config.toml
positions = "rope"
decay_shape = "linear"
batch_tokens = 32768
steps = 3086
Each number is 500 + 25 x the weight over its row's rms, rounded and kept within 0 to 999. Layers, rows and columns count from 0. Numbers have three digits each. The size before them is the row's rms in percent of the matrix's.

# layer 3 MLP down (transposed), 512x128, rms 0.121, rows 325-335, columns 0-127
093:524527496454504498511492450493508437544511550499501501521481546488483493499471569465484511477489533511496525549493474508477503490471509513487468508484537492495491519480537509470504505522520484499519492475493513496509463512519511495500505533505483537500492533483524513464524494502476515505473492503502539468532480450490488563504533509533518505517565536518537453506484506506522451492462
094:493440520491477528514494503495494499547473484517492500528488478479506498519509529544546485510516471499432521522523516481537497459493497494500530523500519441514476447497506479497432508483549484487473487494495461472515462499509483491516486487482447526477459482525497465461528484497522508488503557467501505490521516505477477530467480488474474481490490491475530445485511481473489486493479
103:522465467522492530522449485476525460500515525493491500475484499491513533531554456534492519522495525484567456507519503500513486513504507498508487511461492446530524461508512438478497490554517525502466468505508492531529505491464458503507530552518532521527480480489502528507472491502494520470490472475523468526486477469515532498469528479531465474505533512513486483464523517500504475491503
098:505449541494551536522545516496480521483478514479526512475508493521538515510499516492477503519532501501475499491502476514514481504505480467481519536519481511538495493514474450448503503481490485501518552481489451552498506504461535485492522481479465513530511516488485451493513496533547513501486532497502507579465495502516533507543479505531475509526513499476544525493524485543535498485460
108:503519481493553500468521516515518428468549511503503435537487483509480553500502472528496541506535515533489522488469480505497491529506524516483491484506489510511499528541486557503456511482492570493498483497457504500500533503529530502495463540505508487514535505451456472467515495521514502505506483515481507515515551508480483497476508510559509506530494504507522480498484460529521473491515
113:511505513530474519553524493538474495499472448544498493471492506516462515491469491469483469523512511553542485511519512511427499487518487503551497504506507532518463529498520512507487506571480476521510497546508523507473465513501515460468497479499471480463512539508465513511507506517468521494541510524512514481484518559543491506506542496510509486474520483471486494496553491504467511472485
108:498486507462508494499535529511535488518451533508493457524463531517536526505513470495495496514518493500509482469496499489456444473481512412502503529462511545488458483501487537551459505477552505522545518509514500496469497514509517497509467470479475513526484458503493510484470517499527466503517513487491541469481457497506450508482472521527502542482499489504495504514479523534509468498491
112:484482521443504457515498540528498482475545538512527476475497481507468497474495474492487499521488514498551469503518495496551473516497492525497476494465497535523534484507500460497516524491500456537483470486476528516513460514508483503504503480517536478535529515526491492484541460515507461508519516517462521507500506447489492545520489512465531528515506501455548495531467515530526506428521
096:471495537542528498486491477492533513482478479536504461509499512515475516496487507506493526532504487502503516522505524498465508487438454495461502523498464519466502475497504509465455471499514483506499486476497477503440492541525514484497475519528517520555519536483523488533494516535497487479499460498441483513454474487480486487499532487523468458543511510510488486515497542449547548470468
100:514476506477509529491512512496472520485529542505539530483490488529489487515442479512535544517476526552467527521481520522502521499493485473460507451548525464485512502538457468481501476451523525556542526533527508546507485509488479493494491527478460496517490498536493476456482538504507506468503449529478504531488502511497517500505474497533520479487481520553514498492482482503464486508479
114:502494501453484465496478476502501460499523485519499531498486478508522492484529498508520503532465473481500508497462501510474542519454496584493504482491465501562486477516513490495495505522490474492491519511515486476509494451548485499489500444493469451495546478513525459506548492514457494484552462506528470495508477440512508506525500507498529518466513481534477533482464496492466487487473
# layer 3 MLP up, 512x128, rms 0.136, rows 326-336, columns 0-127
091:484485466490511515520499472487530515495530514477535515535442497537477530469491471486477549474503515542537481481487518506479531524450539504517507465522491478509470532525474510516506497520450543497497499504456484517489510493474478528481525494507500479507541552468503493491464481471524470523495466510477508522489517530533533434515537489501504510466537462510498498523516486534539503516466
091:520472517464483466552484452514485502475524540528483511561527501512483498427483529535492496488544496533501466516467485499497510479522492499520440499524498487500502484491438488510504498525490475518523497464543506487552496495457505487517514515496496484492504481499484488492506548489542479498462551503502519534454528498483549455506486507482509452525508528484496485491477486515516477510510
097:509538485503493566569465518513495518506503493532490555463517496507462500497487496493494488484456491507532488487493484517462511486483486533491494480508492517499516480485498513559513485497529546503465503523489548468491496510501461518489474537473505519503497488560534469549525459478464536443498439527493484483519501450479483497477488485500529515487502496533470514489468497474518506485491
106:454505480471510519527506478449539451541536443457550476516496488517449464509522467485493475477509483496498464522495460533475508506537534524514498510483497494494470517528539521532473511482487492495507542506501501537511485491451486523516482496508539502477520504485442549472477481528477487487507529481471481515482512517472505534479494489492500520505476453499518482459519483545502522500500
104:534495479490563491526479502477502485487472478464533504529459487507463511459498513569528486515537491503507525503540479501473513512488530515530485486522528537494519449512518491515476518510486489491541512503513494483522555529517501536505521539483530513498473525478470504463459457489509486540491462464509534476518474494515508507539518531492464452534524501506513482521498475476547514488524
105:560471523525524523495464480538537498504511485453484508455530479524543503509503483488493516528493511508506522508521495519516502523512462490472498481492510473455511502487498471504487478479533539579485503505516504479505493519491474558509528473469517504499485527519474507455517497467514517521534498498492487477493480524520531470473472460526494440421480489496493462471487501487505530466481
102:496507498487516483525544478517475558467465473537496523545457474520471504507459484501489503487499476504496496486468502542510472457509508513488500513480451520495544556459477528538477524502471505477438531512502519462492514468501488493519487475520506464519502514542484549517502508491517534518484511478473454482479533509472501501493526515493502521515500512513510511481512497567478542526459
099:495522457462437512507478509496504507444503486506550564499516504447540495490504498503470461479515495496461469475533486502503479496506535533549486518533485496490481501490521545539471484478517489488493513500518549512515503481469493497449529528513514480495489513495491520500501510459493453495493495494512502459523526487554514553461469497517494479510497541491490533483506499489452490479544
099:516530498466525517547498522498507496494491542514490537479496499479528490490446499467513429510496513503514474466518481504460490479474449499485451504560483478481508515511468515531494489519503532484476448509515475499477489508529468562503527486536545487497479500481480478535513489521532528482506531498486483536554467482492489517511514484500498477541509485492472504454493524473503509540538
102:492529518484456514532486488474490479485477504476485506511453525503461441460465504502477516538501480515474506486498497466477508491460523516501518477525463508428481564457466501487463528516512501528488470502484505492515498510487496509498460485530529452512511493467536516483466467571505514491501504500475526481471477482513512506506464531497552516527482501476509498511485513484496556467511
096:469469485532484458512487530475554475501504511541481519502500471469494484519493519503491475536500485488497522483491466514501479495445498510468469479521517485526530540462507445490517497514506476494488519485501484470514520456500523452436456503525504485502494523485482531536495480486529506506486478455486445489465469509481519490499481504505551438503512524510522484501504516530547556490483